{
  "num_hidden_layers": 8,
  "hidden_size": 128,
  "num_attention_heads": 4,
  "num_key_value_heads": 2,
  "head_dim": 32,
  "intermediate_size": 320,
  "vocab_size": 1024,
  "hidden_act": "swiglu",
  "norm": "rmsnorm",
  "norm_place": "pre",
  "norm_eps": 1e-05,
  "positions": "rope",
  "rope_theta": 37300.0,
  "rope_fraction": 0.5,
  "qk_norm": false,
  "attn_scale": 0.177,
  "bias": "none",
  "tie_word_embeddings": false,
  "parallel_block": false,
  "init": "trunc",
  "init_std_qkv": 0.0366,
  "init_std_o": 0.0,
  "init_std_up": 0.0366,
  "init_std_down": 0.0,
  "optimizer": "adamw",
  "learning_rate": 0.00194,
  "beta1": 0.9,
  "beta2": 0.98,
  "weight_decay": 0.11,
  "lr_head": 0.00731,
  "warmup_steps": 274,
  "schedule": "wsd",
  "decay_fraction": 0.69,
  "decay_shape": "linear",
  "final_lr_fraction": 0.1,
  "batch_tokens": 16384,
  "max_seq_len": 128,
  "doc_mask": true,
  "train_tokens": 137700000,
  "max_steps": 8405,
  "dataset": "wikipedia_en"
}
Each number is 500 + 25 x the weight over its row's rms, rounded and kept within 0 to 999. Layers, rows and columns count from 0. Numbers have three digits each. The size before them is the row's rms in percent of the matrix's.

# layer 5 MLP up, 320x128, rms 0.0771, rows 43-114, columns 0-63
097:489478540493509508487476508560469508497479465492505522494464491436493520498511483498475451489480516486485481502493473472504534534480527497471519484493485528553476486498483525490495510534492517
095:541490491529502517510520508458536504549552470516514504481470520552499511510508504503502501457550539498466477525478454472487511472506491532511522484483485461478560491489440461517453490503493500
102:491486517511490521497518487494503520463527497523459470522515486557545518521514518522518518494483513458498495522484519481511512494483515475510451451487515487452471536491476508465475528511498522
096:501510472514472504520507511533512528495514486503528490480482516506485480482515478532495507510480558443507510400537507482524507496482478500491485489478495484532459488556516480471517505479508491
100:545525466512512520489539503501467552496521564502521500493549501488468532532487475464435528495522485501494496482472473545496499508474530500488532482527518506539499475492493489482508476534515445
095:508485501489465487499485512530465529567506479513541480507519467520507496508507504533459520512491495504523489533490498568493497544510504494519535496477523487543533487469449460480509518563494500
100:555501504521503540476448481505505506471510458485522482498463517542504476508481505499538478501507468509518507495501500507481541518478514489472478509510497488517510510484485520463503491484508542
096:501497477478490489508527518490486491534512503519509506496544492490442491510506508498529467508565486492494497489548521493512493487545517465507473481483499436516512497567459458497483491486526477
106:493515506531506488529501501488495491493499486491485511488458489483473487525473535502467477476504503480522516517467497518494485482552504530578510487515445466474493486482511469523515475471506493
099:503500505487486523556515519479465514518526527513518460490523472453480472500500475520501509549500455546505499482482482464500510546509490443463505497466501510481531459497524517532478473511494508
101:503481480470536510493479516489495523499549498536539495503489493474450482496541524495524533470515537450489477511524503480529521494554453500506481547472562533492534543502482521517510482508469509
099:494488459512478520498540439468513475511498466497492502518482463468469506480508520532449487506518557478541512503446477458479500510518470510502535529498467545500507524454553505486486496465517517
093:532474491505489505470475514498492493528520512490469507516521469513473469507492491515494454496497536467478517455541466533493482537483523520520512506501479475559475489451497456499538518491478501
099:505501497518553499519509513531480529500540476505502476544474550520500453490493483514503492490541499510458518511493560498477452505520528523504520528524533509493523481535505528544509506502505529
099:512497472472496513510484496468518528507497516470495523500469454513489493517479447471509511516503498479487536520499478536511465458479487517500490566538475508505526502514515505512520461494515478
095:469513504494460502507523481424484541495530486523518461490498489500506494490507491483503487527530525471494541507457508482494464513516487493496520503534527518465486480497500533504472475513541516
104:499492518510491499518495508485487510479485502514477515511496473515535523496478525509477534531521468515487529492445539483498478478502503491463491474489515546493482500480516496503493489518440513
103:505464516462513503510490496530473536520516448482525504537498516513493483494479515504479514518540476501467497536482485536520532468513506557494517478541511503496509485516470508505492443481515461
103:482538505448489525507504474516501537530506492484535463537516510476481458528528455465464517495506521506479510496534462505526496499447540493498483482500563468515444465510465468507501529517547522
101:463453486475544506493518498488511509458531491496554517462500517509484543476505537525490505475518527499510523477462482434536520507527508513491494538478505498522495491487488525524471504500489475
108:519542487466510462452502479505519470513498549509523514552498451466475512496499526519491532581504491505520523524496495485500503488477491502509468485484503493490463504546469482493453491519530506
101:464459503494531497510549489478487535476448419503504520520461484497466487480528482501477489487494487509490525500515463501483495499476518477512504512539512509493480453519555540507460499502476508
103:478469494477447523460479507456471510506499523523472494503481501477484489508511538479531513461518471538512484502476564476527485469495488480504542513502528506472461507526502498471474486566538509
094:512501542468513531463524514473512523495480512487518522477519466455523449532477524466489452502543536504533539492494498531477482478510506487498477506520484470459466478506490538496462474493466541
099:474456505525484522539551550493481515527520488501493530456495488517496497477478494499523537449501520487504513482509517495527492504475510530533498516496482478531538533514497513483503474462484500
102:537546484489532498484485468515484488531481538495479454463510492518500465514509465492462520500490497540515534529533506494465458503509525502494520480448529506465498469492492472473452443542519477
101:531533517504514476538497477457512480527504467455512481510503528456483503507497470495523489452484526465483496505478479506526472536476499552490475470429504511477503506505498485491561522499525479
098:510459484513552494495472520458520532516444522459490535500505522496536449535471532493456473533487503513547479479478521468463455496514529497502537510481512512481475527492522464525510546496518493
106:521525530448505495504488488502458508518544503479462541516499534484517511487503518472476478514504473503480517450572517469475487489506515491485463473531454531499500451500494487470520487517483465
093:461508471502499470486470444471496489496528476508495522499535493474517541496534518519506535486468558503481549453513488496522490514461503498500523474512500506487510515494492507511491530492529523
097:510498530488517482545538520500513510517495516511523508514490513457483541502547484522451551507542491501519507477539454494502520516500473496492469484485531501486466493488415514457466536489528506
118:415502510516533548555484507533468512489467530530528480505501505493537495498484496471515510530482448464530476499519478468464520468509513495492462529513450532533477510517510509485488490457516472
108:560548499518503451504507512484479541518520496483516533497500487497499488489481479516495496489488492560544463484543464498491489476494509512515514511515522473494533519492462529543502471491505503
104:495502514532504509538520506541486512499472490516477500501476469472483469490509467489479461533435523488462538438490486512486513519497515454500498498547501483528539496466518500443494500474501505
099:515511526450482521497471517516514457468480493475556497513463466487461441474528479467531502499512521489434499491518492503500513474490488446469508514478472513515517523490523506519513518457541484
098:506497467528456469508486493459507545507563518542477436496502517556485499528496460504521491530531458496495507565493489487528529490478513521522513537501497534481485516448496530491443485530540482
105:516489496517494509503452543530539474446457527516463480490536487484492480470488516490481540499504520491514505441506483502480502499503469528480503473473494475527473515487495496536521473507550555
106:506527512453491505513511503522528526494501518499506495425505510532487518516498527523529485479498451480497492481483488479526536488503517510527490526499488497465495495454464501490445501469520476
094:497495501506509526441557486487494509511544495530503487507547529514485511488497510525503507517516491493506513507476517492516531482507463493524503455503509518479553543501474554522449511507510521
106:483521491501441513496525535500496488509440498468495513474523497514493499527474493506509568503506499504470510436474441494513523518474474494476525532547475524500479560510510508489497444489527498
094:526513469440499482486522488476493490549471513543523519452529502514497488516567472493477535477533503485509498471517504532490517506489490481471505520518521507501468483518495506552490531499467489
100:522527488546556461559492494473513477517464495504539498486504505444506500487522501469512512444502468512503461470490523540497475502563502536501533485502487486514509505497515522487457492450484474
103:477525552448496498519542489454504546509498539501497501498512469499509472497513440586486451468488510507509466513513465511486490473550511515487486507476513493490517503501473479496506480530509495
096:481487570511482529475520540480524495493541519520472516468491479507495499499489463503501519506505536503478518456438528437473500535511546536497504478472510498514528503479519481502544531487520510
098:538526544475468452430535453526519489503483523484489492553526510490459497508467522527469509545449471496515475475486483529537502521477500477514457531460483487516550488483483482487512449487521493
103:470482477511502509513494510497530513479444497506537507469497458496517503518528497468503479564536482533502475516449515482509495516500508487514451533505451515474498482524474519545458482480502563
100:477517505504510519507487487485482478483470486463489489459485473495500517477556533436461491471484491487508546464513488500455477495484487509487558468516502535501499537490526496506489524482508543
096:486504514487538501496487541506503463524457541504483521492473467493466491481521478482475535558439501491507503480538542502472501472516477498542522551526514494514531528469500493512485505484490470
101:486540520506546489476509533505452434548488513523495515541492519482463518483531482498533480525475506495455499492544534495501483495509539491488531503521530469495467522549555530509482522494474471
098:525494488508525520518495504509458527540532491469529516557493494473485517517496492530480516486498504511467483529518551484525480499543522502517509524477447442471484482503489513483491529472508476
097:487523499488454517502502459540512506494539509494502525539518478494501524469531541522525534501495481522502426530478523484492490495473531485517476498504504482539503489475511517494498474510480471
100:537514479556473523509538495478505518523530512517487529484528502539506517501507513499492510498522520539447494498507519507458523512537456505485485464471493486487560483526478486479500521508518510
094:510510453478507519502442537502536535517519521493477472523498494503521512521514482488455507512539506540437503510491495483461526473519468537473511502472488485523488533479474453475565468507507538
095:508501501482496489531492500463511528518493515508514499499494501468448512504532505474542499560499502504523466494477516468563478499480519489500502502467529467527477519495487548478543503487499527
105:505491474453504528531457510463460490473531512423500498477497540505529502508481542528488493487509496498505494508541520498482486509467487509541517480545502529507449515486517510505512510529556525
103:497452500513482506491456516515454524492498507456504452514490475488532529508496511482488484508480509505524494526510483544464517509503489531538492453531458519489501499499485493519459513513496515
101:511476526535525495477493520496506491512506520471483506519491508487480517507478489507520474481498483491466538481496533532533480487511458466505500510487511488468500463529495528467517464468516514
100:469495519525500488526536533547488454473489493492525530506516546507471554501483529483524523508499513505499477506531534502520462476479527521503490480529512502485481485472506471479531456514519488
099:502509524541522552500440487464461507514457473502496482503453496518509463507487514564443484497515491521481490451473455505498505525505505472495445499495490485495485482510531490503514541454454450
097:530481457488478480529459506526504522530490487492540457479518492484480493478476433479462497507522508511493530541481530520459492476521528525468538533500546518466496521463507530511468479514512526
102:498497500526562462486517523490498498532495531501485512516468521516467468508528467460520505495491514515521533509528504466483508508495526512540545504505488477527486483494485506468467503518500471
104:525505517508506445493461533514521527509503485508534494526521491473502486469471517487517499491491514508464508504533534515521461490541487529496528503430515500516499474516496471552491478447501512
106:532495483489513446491511525477429535482513506509513475475518486501514480503498472502522484474524503506452488534491503440529545463487505520512510518487550488474494482463483484513473514500483509
096:509498535472484502481516538486505461485546467481490461493518539482498488506526516489484514522514462477520474523471486509530490530494530485494509481464493471493528517491542544529529503560494481
096:481532479476494470479443492483514569505509537496501477513520485483537454493485470483499505491475506497514474484547467503504510440505466503479491501511496492532498491515528494498509488517523503
098:545495467504476522494509493490506493453534486478473476458511569474544551500462506459515481496542482507516500492455499464519483495514488514487518501487525452517508511507504525490484468458499483
098:533515502476487538481498465520507502497495522511520491519480516565523490474473508499467461476509509519521499499551519505480492468532460500494525498508530491506506450460526494557552488473479509
100:497527553526514472529480492524479514502511506472486541515486471466518512516464543454468493506519486459504511491470514526543495484474490513518492481517465510519476520479482502508472541489471481
102:529499466528503503485533477509483461491519512505519463486491500502498496525556466522538489504520480522498509451432521493518486484504488487496478540511493531553487483507478482485437488491498494
106:525485481478500548521493519511502525453499516489507503487487511469529484520490517511510495521518484487555555490490514478481487555544502506494458511536501506498439532473462530465501466488509523
109:500559491489507547462479428513504508553468519497505542462519512483523510508510517500506503488516492494522493460472527506461506489513469481490467483531469488512480525473488521484504489515465485
109:517525503483496498469502482475471472485529487473467498482505485532505444486489540424501491478478503521522552465501566521544457510519495524509488488522546452533510476504547523523536512492494506
# layer 5 MLP down (transposed), 320x128, rms 0.0766, rows 43-113, columns 0-63
095:534466453475504531503515502486459509511511500506470535500530503507493519446445486473526518495494496496517548509517530474490493525518470500471494503519519480501483511514515538484475489516493478
096:477523473508519527500527526529505510451523464477490480499492529481517496511555500459485524503472548484505485537490495530546478487488517488540472473565514501444507516506463493490441503501507533
099:583535482485510536519492499494474481504472468469550480516475473496456489493494531518466516496491469466475478517493534503551558501524524509477486499516498502483513496482548535502462492496550478
100:477500528435502444508514509527477502486501536447487491486518512503522529488486517509461452482529472435542509496519472499498537497488532497544484511536511489482472475478497499537491509480450481
103:540481475460473509550484527478509538470481494507503495453514516511492499558511513512485462485519489502480504555494487513489481439495506503456517577515472481519497494478497534482514505494511514
096:523467527494514524486507492525489529483535471556504480536453510502512485533500465531514495492493499530534484491519520505519483509489511506493541534480525489513449526485480513492515454512483486
101:481495525446487526517477518524499476477470562466472515543544528505525544459504527474492491483531492525510504471481483470489490458512486514484500514473538504495463512484500510520514528474533475
096:471456486507522510496517469518493522537510512492408482492524498453514537447490493493515483494504522471485469499489478482499470516472469473515481519522528502500489466476511478480516502528497549
101:507482495491533445486459498537495524523469499467547459515514485473521467533492501523508500514515472492469525529489506544511518522519473518497495488511479492451436530479518532503487536494520531
100:499529540487470534458473508484495520488499471506492502501540461460467496504449522541533486501507525517462466523554500543487465475496540485520467541522493511511475544519485526494484503509470520
102:501479482478504501491481512440486525503494512501533518497496569427470467589500500494493452506506511468472516481523482495500474520487512512514549509532493498496486509544483495482475469501505516
101:542513486478522520524501523511516512537485488453500536481506517492487509565491520459501523461491492489470484460518516508519536493509548482506498473478517517525459481511502474490539498483459506
095:498517554440539513492507492524543525462487523518488497518472462480501504485487498518518506462467482529524495540479512487529511511513444527534491528507504498505510469509517479460484493478509476
098:505488501507491478511466490537529480499503553483515513464486494492474536513499543532537484503562519488443503510562538506512512475461532494553482470534477490482519530505510529496488465532486477
096:482499527498477512487504494465496519490476540484540478461507444525521497512514482514509536543519537528535407469486502485538500486542521485517496472530559504508466499517489509502507436494528442
096:525505519548531492489528518503499529510536508496507506479515518515506495553447480499530505538514526505565465483459527483505513456532497493500470502474507462502483508473495531530517506498498513
101:530519511491487536472454510531478441456489478503484462523532465486547528500506501489516490551493486479515511502481446490515493479465485512507498475479477511525462492480512456466548526487492530
103:472508493491457496489492489476504489542488482460437518500540526504492470457516480523493517469477512470501507462531493486489460483511514503509468516505472468517536503537490533496500556482496473
103:493516532467490498531553517481507506494484485422498516509492475471529472500499504517466504489506452520517485528477508473463502535493470515498512525505486521454500467470474509537515461511481502
100:521474474525550513471486468428499542502557501469454503485511488502505526529495485475517485456500493514503481489491515496515469485538496507529501529522503521481497511439503500508476518450503505
109:516492476509474536519496488478529436501459503469447505460484501507437478452502467544485492522477482508474516502555559511498477500503522492491467537518487478476447492528480511511491499477475541
100:513516521522489539492500457498472533505464514482522491477464514505506506487459486495534517472506516512520471490491524571523515521507533502435492466489529507532464517489523500480450479547521520
100:473487517532481481503450542488513479519477471476462498492496507552513501433482475471497508495534485485459507487519480490542494524456454507494526513472520511512545481513515523487503496464507497
095:467538490491506501499504467503526535510514504467472505510476521472467531499517505557515524474523496540521499514479497498447505488521471481498487524500494506531516495527481522502535475465518489
100:541458498471517528507481487519483495493475512498494512481495490512519438489497520463449517465496504511531503491531459505519501490494460498499517475519520508516513463493495495496508482508532514
102:512498513535504525521489524472482494471530490514406519546507535518511475483484515509507544488551459511500475506467487491495529492500521509467503514498487485517462527477505488472532515490451515
098:556474513505515471477491518476489515520524501494481505517456480536476504472499465469517494579526534532506489490499493513453498455519474508561476515537533508502522514489547509457487519435473507
101:514508516504510476493524469478471445517495488503472513485507501543541478414503497510477485485499491486506497483485513474518493511545523548545527493477497513527538490507514511520508538467498495
106:554542510492495484522496489513485494492510489514559482453478512481500488576492484491470525500496502505488478507522532495502445515484505500519498497555534499457492541494499477488456492486485493
094:485512504457495545484504538541461511487523522473528523491489500461506467485510470474486517533530487512515516498535526534468514511476514499486562446477515496514482519490485506505529472525493486
100:532509519506540495499505489480507498488480532518553468528476521510502496510463503551497487538478495550536527518491506462491522500498507464451473495504524480519475515513514493479538510525514515
102:476500478516479503538502488481494465471489505485489511469491508495553481504512543478534507477508485490537523504521496485447491497551493505517508482480472566516464490485480489494487471508452496
105:512466526500534496454510502519485497504498492514519507517479499486503507480536516496494489458507539514514484490471518525491463553503521516496500536483510484490468560508507486506525488569523507
107:525506537531501518493521497521507470495497505490547498489518496522527503592507500503515466475470526514494514513505552453492498499480462521508444532505482456478497460500505455498528498439490513
099:475509472453499515487458509473495501496474494487462505501470500488500522500519468479488497523500464515450498500508500503505555445549464491514521509455490477519506497488529459514569513451512477
098:502494504517489446510514461509503475526470491495428561471517476463484483450519507542510510473521511515502457470515483521506503503495511485522450469519513510536487490492470456492486499500471497
107:489495471441526504450522507486494493478522492492566473475529526455493514575487456458494506487489521509500512510472476509478488457491511493509498475503501508540476529536515542496537515510479486
105:503450496510537492542527503512501483495445500473492523522478456521505466462509470524469506566506492552493503509473458474452496535490510512482491472496511531489466487509501522470511520528494490
094:503482514440487491477475476510498492475504488523524485500482489508460479484506499522477511475503501532488536494461510503529510496508527501470485498464498450479473505489494486523464522527539525
104:477487507496513519502502500453528517533526495441458498506497476489511507475515451523522504508486505483544511536521433538482468514518467551477479468511460501519515503525548465471522477508496456
096:508505505526486519511472556469511488509507508469525478456501500462522440477484549517498472498512502498487492488472510448474506460502504529486479469481478529503523489508454507475478523526542479
099:474517463507479491457502514553520486463519502523495486528495476525504477471507508493469465485488498491457509457479543509505506476519471506524472459521546486531480464474494470504468479505492486
102:509477468510516477501502499555496471491462509489500470473511499511530484526478526476521518535465528484487479488525438496511504496514481485552480540466535515489482511506483506484486497485502499
097:518450522475507449515442489494537483541464471530465521509440469533502512457500503495462506524485509498467513484497491526491509512498491503529495476486517510505500497513558490501504499476515468
097:507466526476503498488494533578460542510486481478467518485510588500495513501497487515520496485533504536523498477508429535529469524514545515518496465474509496516494492478491522508501535499513498
103:497505525511479458509502518493488501559495528510456470459543496522511479509451505510543484558487493482497501490520488493456482496489486513491482530490502509489509518493480547502464471517505532
096:527484463538484505519490484495481497511500501501539497539475513488477492570487528493521455485460487509526477498513534552500509491486498502526461551481488473466507485505494521477501517518514498
095:541499501503468520519473530481484484491498497495481486485511500507461497441468536530457527459555479500483519499510497515458443534486495489514502525546507502523508489490486506525527483492535490
102:513505493517486494491505543516484486479483517491459471479554540518517469482505502493504506484490501493516516538512518488480478515523504494521480511499533543509430515515523461476505490476513491
099:452463502491473499480530500503556549512487523490484526524517471458522494421512476510530531496511525489516507489503473508505499476488512506554500491474482529541480498452480493523502481473472494
095:537521497504483503511462515505514519475470518465496519473490496538505493424483492511501531524526534497516519484457531516463512449542518497498522477492516498467509555463508469493561503469499506
100:475501516517477524468499487465522518495482512498528512484511502506496506553517499534502443502511497489481473525489479511498533495481471504480475494499498480544543487499478485508466495468466500
095:475490475560492515506508483530463508491482510460582458515494502533484482512478498520489509503510506499526467523440469507509500494526467461512487470490483487497514506514545528489483477509489481
094:470453518494504466473504513490463539478521478529488494506507465513493499553486485497541483526518466546457521477511500512523558438494480521481507480474528481483471499459521494484527476483537514
102:549476522492497523480515479464520516515491510505533501530478554520505490468478523498490546544537489501511519477478567519504493515567512499497494489516506480482505488486468525468518479491448495
100:482502511476476494559515477510495494460487507508548498489508520465508478463482491496530532493484529538554467519508542514532492459473492506473510526507490478522461506460516431526489504510490522
101:531504512486506507454461533473526477492469466471510494494473483527536514474460487515495464481503491488498480495515498472477502508495511453546471501530529486478500503510478493496486506476516457
100:511505541519541482493501494456500482477472485522453463511493500481533532451497494512529528491481523508464487477505501517500524481450526478529481478484487514522510522490524513469514506517555535
099:488509457556499528467560516522521527505519532501524465505539560524456479505530484497508505474471509478515510469485519525529486488495482506481508480510465520492466541517532500491522492516494533
098:494536502514541465522527497487478502472517525503469508510506500516545525500563515521507485440495514489518496500519472545512539512514500468472502489492514511491520499509481513543477494490498539
101:511479484508505517463514457552501521532529549497524487485480485406498506526508505530466516503500522538477485496486522493521510457519495512518487506484473513503481516493491511511482481504543505
102:469517525495446452502497477487519506475519493498489527526504483466444473519476512526572490525492501506471463540530481519514521527501498458500500575453536458524472502520532503512519493502475499
106:517493518507492495528478494483493510490446473484508486508497532514495518496475480489516477487479519463502502515530468536532463492543523561482512526522527442481493481528508543508513501507504447
096:540486535501476512546473512516466510516480514481454468474489468490505512527550500489569510481499495507496510536511512474547503446474504468496492484478490539500515492489523534516444503482501506
099:468501503496490498499485486527492506504505498493508539508525526466488510506460511513464498517506492469482487530476483555476531523529509498522455572503473483569562531508486496546483503492543479
097:528513494460476485513456465495527491521456499497519451458499511501523533575540469515490517521519529486485515503515512494500477539448519483491482530547473509540533543503487497535492475524519460
102:541478486500484521502509511507453485495467482497455500415476511502486519422501518560514532482478487493525512517484458488494497494509482533517484490477506526526550479496491444467493526517510533
100:456492472497525482468519492534480466555522466458499494486519438523481474505505480478490488522451506459510492487494458504544532503536491511553505514497527490492504492535497495520499524479504483
098:482548489541503490466483509494514483526457501488507509499498494485495499487492542523477541507517480484499542455521517457502476532496499483538513505457475517519491486471495462507530452468528488
102:476471463484553487512449524484525503529509495467490479477508512492524475390489512528451486501480461484500533470506517527499511521495501486516494473527494513503481472477497476499470532482504501
110:552504506551461483464471497522497472508500476501495475491494565508496487528514533524464510497542512517532480485528492552492533516505481520514520494512523488470502524542527499490509511514519488
# layer 5 MLP gate, 320x128, rms 0.0783, rows 44-114, columns 0-63
097:462491499500451532487481490479510507526466527502491467476457512516510495490502511508489461529549510518499485482543497453507514527524469516505547536472491462520508500468534498542486522498506463
093:465507496483494487482494495476448507520521536538521509492533530515495489464494482516495517532512486542522501474500518508511488501488524481463514493535505506509501486534520528555540466526508557
096:490492510467526442481475491508492531489490500483479486520511514462478542452456529515483487478500502452506507474514505489539498505468501547515443496488496515495478511516495535523524507512513494
094:516495511500525469532520565494521498470464491461463516476459511486503504425535504481485500509536465493505507520514508493568469529508490507495481471461513469516515520505566477487515520508489526
092:498525470523471526566472536473487543552463537525468515507515471512546482463511509560485493490481492477501501491490497522459508527500457486503462473477498495508497515538485456483523541513515456
108:480497503508501479522528531503494486504463498536431498497482523540530522500525494478461474538473507477514512477492474521508474497503521528502469465511457476494482514455508463529529495518537475
104:465470463526494501445521465498507534502498496455507544483505514473493455473508499488507478458494516495497473535514480464497522497460521489497517516460544520480499484507519517476498509514549511
103:526536498474476515498550527531472516478486448497520521517489467524486490497482490532487453473498506507497489527496469503478505507469526463541550529500481504522476527489561483558493524482481512
102:493544482506483515548505496514525451482489531494512527536473480515481525475527499471491494505466473508519489427535484488470522503504467491472500519458463498542505468489468529505501525470525489
094:520547464497508498535480497524481488503516536481538485523444481491521524514492502482522544496480507494476516492488485457478530540528503507488454481493529510482517516491486493461516497498513515
096:493517477502482505507458489534526473508454532534513503505479488500537487518496560472469493518497504479471473458455524505478538507459520477482506511497515509555449511518486506487525526513494486
096:496520495474473519484502507525529508453510503488434490531535499555452523467541526517533499488530485467519496484496520484511507522510453508508497485498487477496507527485542498525514507499504517
101:492496502461467447503516521531492544455501462520520492498491511520503556486456517515535478482494481529477489470465492490524502465464462546478514479480498457513492507483494482511502465486485467
099:442531494530488497511490501514546514495507528532508476523502498496527501469543491497477503497463487486527521499501515549441515483512437526520482528529486506516518495501523507519500493515509501
096:553530504513513506534502471495537504478498525506510463519554492481487486456493531510494504531498491489495521477493528491513491476471466516449482498481468437512458502499499497493498549564493502
096:496471502496555455440543500499468536486473493470476472532511460467522496496520460500476480500455518500477477484511506458511519516458462502484497511463487489497489481480486522454502529487514540
097:523467542489498497480490497535480514525508509530528540493468489504549448509477508476497497492469502470461500500525505514463493572461513453527490536480501435474475520490534500457519520496497511
098:469498489466497484478521544464482511508489497483476563517447509519452527470498503489506450522446523488523479551492496479520530524488499500518540460514505481494495531498512486506520559506504538
102:469503525488504506476493488488464535510513496497475507478483487498521500479481506517484465435512523494504565501464496493537461507457535456475479474523516531500467525522526479508545506521503513
104:485545488522539503491464540504502514494519486509464526436518495506523537506515543517478461511535525506479456534501513474484492484477492450500441487473510517488510501484501496506525534465485476
105:488525478526498482526538495533528531494506473491494508497496514517476502464505508473462449476471496492483486496489523543487502498496474502539490491482507488516493517461496529505509575525523442
110:517549541502495501486512495482527540503517456513502523509496496526516500462514512512457472532469499516479507511470470519485513544467458519515474478483499485521532491503505515546514509490512511
097:490436484487510521493505509480500535508463466505511524511497538486478505500508508516489527508500481479463528481520463488521484566484492524472489519465464512511483500530524503511516507470465491
099:528497461519494493501493514487494534547513548491517510511486475520521475463478465574481509470515503500487485530503477456498496538512505498479499507492513488477490478532479500511514495514495497
104:459536504481472487478521515550518503488486513523482498524501534471458539485476497515521499503468541488489567497515472503484506520517502502514515470512515497486508466522544510526498526495526501
097:491499494494472523506519501516483540453489490490507548478516513516483530451467550515455506469500475525506528462515475498519443546493496485496521480514478525551518462494506491564499492471516489
096:430516517526469521508515497525503478506552530458495499451534439481471504500523536467497504499490515500426519494495509496510477497501519487487476518513487487452500476523503474542466478504480472
102:496507489539469470541496523531469495468487486501482523482448477490524498492456527461523505503477489546484477450535525474496513491538486475470475499506502502509522511505581533504527527520522501
096:545504458463489507456491499487478521526459514498550516480511494486480490511487477450472515514524502503495505463516514505510502539485487437531515483525473492504513534435524496555484533492491524
097:480556494524501493505525472513542492528501512520500506517496494501490514485496500493469519449544526519521510509466490505454533489499471515485501490538497500471482506433500488537475526524558494
112:459488502503514501513514543528482517515479504493480515500505485517440503478455507473501489511480524484544494507513525437496510506468501504514446522490485536521480468524509497505516482505545466
103:443493453481486491471523533491509503532489475478491526482493531520492522465472523493492476516512499510527505479541536471484470548477510474475489509498461498476487488467521488502566523469499490
094:501495500513478467491565462489524503501518513555505499470505485492458526474491525484495471479485496487507555493509534536483449478522509483506469496493501487581490461496481504511545505454511491
098:480520467493544510484493505506468462505487499504438505525511507510470495464512493489471502446498496528523517494465569505525487491471520506523522505490483496544506537518472502493526498524493502
096:537525490437498511478523489518467520501488499454507510500477520469481522496455545518469494491513492487506483459534467507475478559488492516510482468512452498513508497493529457519533500473457489
101:476478530540545540508493510487530488481441480510506538517482524554521485475547502446494500486508495477488509506510470505463496487511467507458430458517463498529525507499505470521481520518530525
102:471475501506511446453545530446519545494479529485492532501497498494460500476482466540465551490495484495506480470492509477548547495504495502521492507543514513492518498475524491540484510499517446
101:487495440533548490484515510523489529468462521544490528531465536500520541496508517511542531485517508520498485483509472456476471466492463480504459477490530540491479523490498486535475479495516525
100:471498538535543474495499511531529518484504501499513505520475524487506532497496530517509487510522519508504497501492505504482523503502522493450477497513516495476502474508482526528504558517544510
099:526494511505498456497495535513484504535521530540486509532499491480523504501514543503474489517489497484515481460516496528502497544508474539504516511518470525497505488522502571489532481474502488
100:518506501468499517501554543525485539552477539473471521471524479572514499496483484486534481501527497500502546517570452463490487499490495477480491478489527504507538514524464514495492513508478505
095:476494514526534480479478498476442498504531511493483495509494462477518493509553465486498495510547527483489502488484519498507534456524497466494503482479505471465473492495498502523481510476464539
096:483471437515507480481462509472470523507520503527492450514480489535512472497503486489480463488458490454495491521496508493514466479522479499531497509530485514486491519475520502530518504506498474
097:510493498515491478502495509482544543511481515516452512509512523502538499442459509484510478502481456483503500466500465495463529518500492508535475501454487479521514474507532497465523535506493486
102:465534501482463496489480529543549514473474546457468539516506499477522492490489493507472481503491552513491487502532517503533522508465491532535470517507486494501510508471502483539509527514576482
095:496487464492534457486486488513499506468476525469502486536490473478498477490527491452503491492486498464519477488456520488498511470500466498528543487486499519517471486510486508503493527510514592
096:518495479485467519511560514512475535493505510548463477440474492561517482487516509509487504530523518527471483498497499459463494520519436501533474491523510523450504507490460528500498481491536445
100:526501521490514512503509511507458502488489510529494513467501452484498482475489471475453465487457536491498510543538525479490549502524488502486457497529499471476491452483495474535525461496507527
103:471511510468488542516519501485490512467501519546470502493475484487491484524558474514491455524529519495526502468524480438486516471501486495527498518512524488455509447532528493495524496520530520
097:501498498498515483497497536492524509492509513490506434495455534511501506508502440474461530521581500461450468507521482504514516486487470475522504545484517477466486482497528503471480511499488510
103:528515536527463535498478489494465508512528529482487522469530459504494474459483484492489459502456512527438533477532504546475515481508486483491494448504516502490545456484470499482537493502556524
098:508448515497466496468473546491475486537487502506481510494508488488480491473495500475494505493478460490486516479510515483503524513496501431506469560525482516512497478500470472509512504479502518
094:479496457515498514497458487521515521536509498563497492521497480499510511505470513524525476515539450481512542458498494494483486534460476487521529505496465518498524483487495502508491472510521523
098:474504492532482475516481495536484488451464505526459505491530523516528521477474517493502451476529515473505483465516530495489516525502507567544527439442452482526491535460541497522509500459493491
101:503496490535478463493430462494490482509524538490516511491504516507537500508498491472494475541487494491502515501481505527474526554484439511485508494501467508489480501514502539501473484511527512
099:484528477537520537511524561524518484504485487499510482513499487553476544485526536507484508515498530517458493477482517488435489492525498458538474468495492504500518451488526499492519489488491501
105:469487510489502458495495499508489464496529543510469491516481468477530482480486486562499487483474519534492502501470533472493546500437503494522513493484536500484481483513489523473506548542503537
097:486525447456454545497530517509511544518478521471493540461495522498504528493489475531472452491470509554521505459495515489512490498494525476467501518491484491480481492495504481546541536487500492
099:469504499517510507500498531529490501521499467516467516513470508498516495497493479444436504471459491555435523459490497516523516519496528542494506460518480489502485516483492503544536541510515484
102:463510513520505489492526506476482454530448488498473513543485520515504506469498508507474447472535501474491473535501499506442510546456509462513523513486452473527469499488487524527521549475524465
105:484555465528505501500517510495504501472502487559488512524537492511452535476510513471464459548481515529486475443500443512459560512469503494498462517489497488505493454483453447490470498514464518
105:499512538450499495514514527491488515495493512511527498498519498498473485475552503523501473495497518482445558521494490493481487488440481483537501509527537505464481483485478466536519488494525477
095:520501490479513518497498512500537532499503496519530490481416489514496543478474547485509522558496527505499497492515486485491489533469511500496469521520566520519511528568502471483505512456504500
099:527512487542474534548493499526457515538512463484505501502515515504565514493488499514462505483457495499453479490549460525524478481474506467482505474526508496524518448504501490489522523454492477
100:490498492504487569490546513502495467506513504527489535479506499523521491485503494493536491496473529526459485567479469458492471487509486483473462518474519544526526517519513509511516513468528472
101:492526517452523523487496531473484484476506466509473474485462513523457418473530465476503496438485506515451486516484461498482520517497511497512523504504532513450481485489527485491495512505501511
104:497514530479481459505495514542529532477497477488519479488477511532502447465442495481486459501495495549461459480518502488515529486504495474518471477492555538481507489473496500470503457477504456
098:469530531483499460480465461531548524505486527490473491514465484504534509480509538474473513513494527529453504521521467455434508532475472548499503495481515515490537495451472466521508541510516497
098:445517518503497456453468479508503499526463425498474529499500488522511556443492487471505490517491507547472489448490484464502527477485507482449490495473484508495561510518538468535497496533483526
110:500523496489513561516479536537475513494467481490451470464487507497497500477475490440470487493529543487459473458525483503527545498496485476499507475503498496513540493503494461550485499475493504
113:460504468518507524569512521526519531474475493496502513502486516470529535473499474509472496514521539509517476496507471517461545451466481531470511489527484470515519489521544506513526521470489492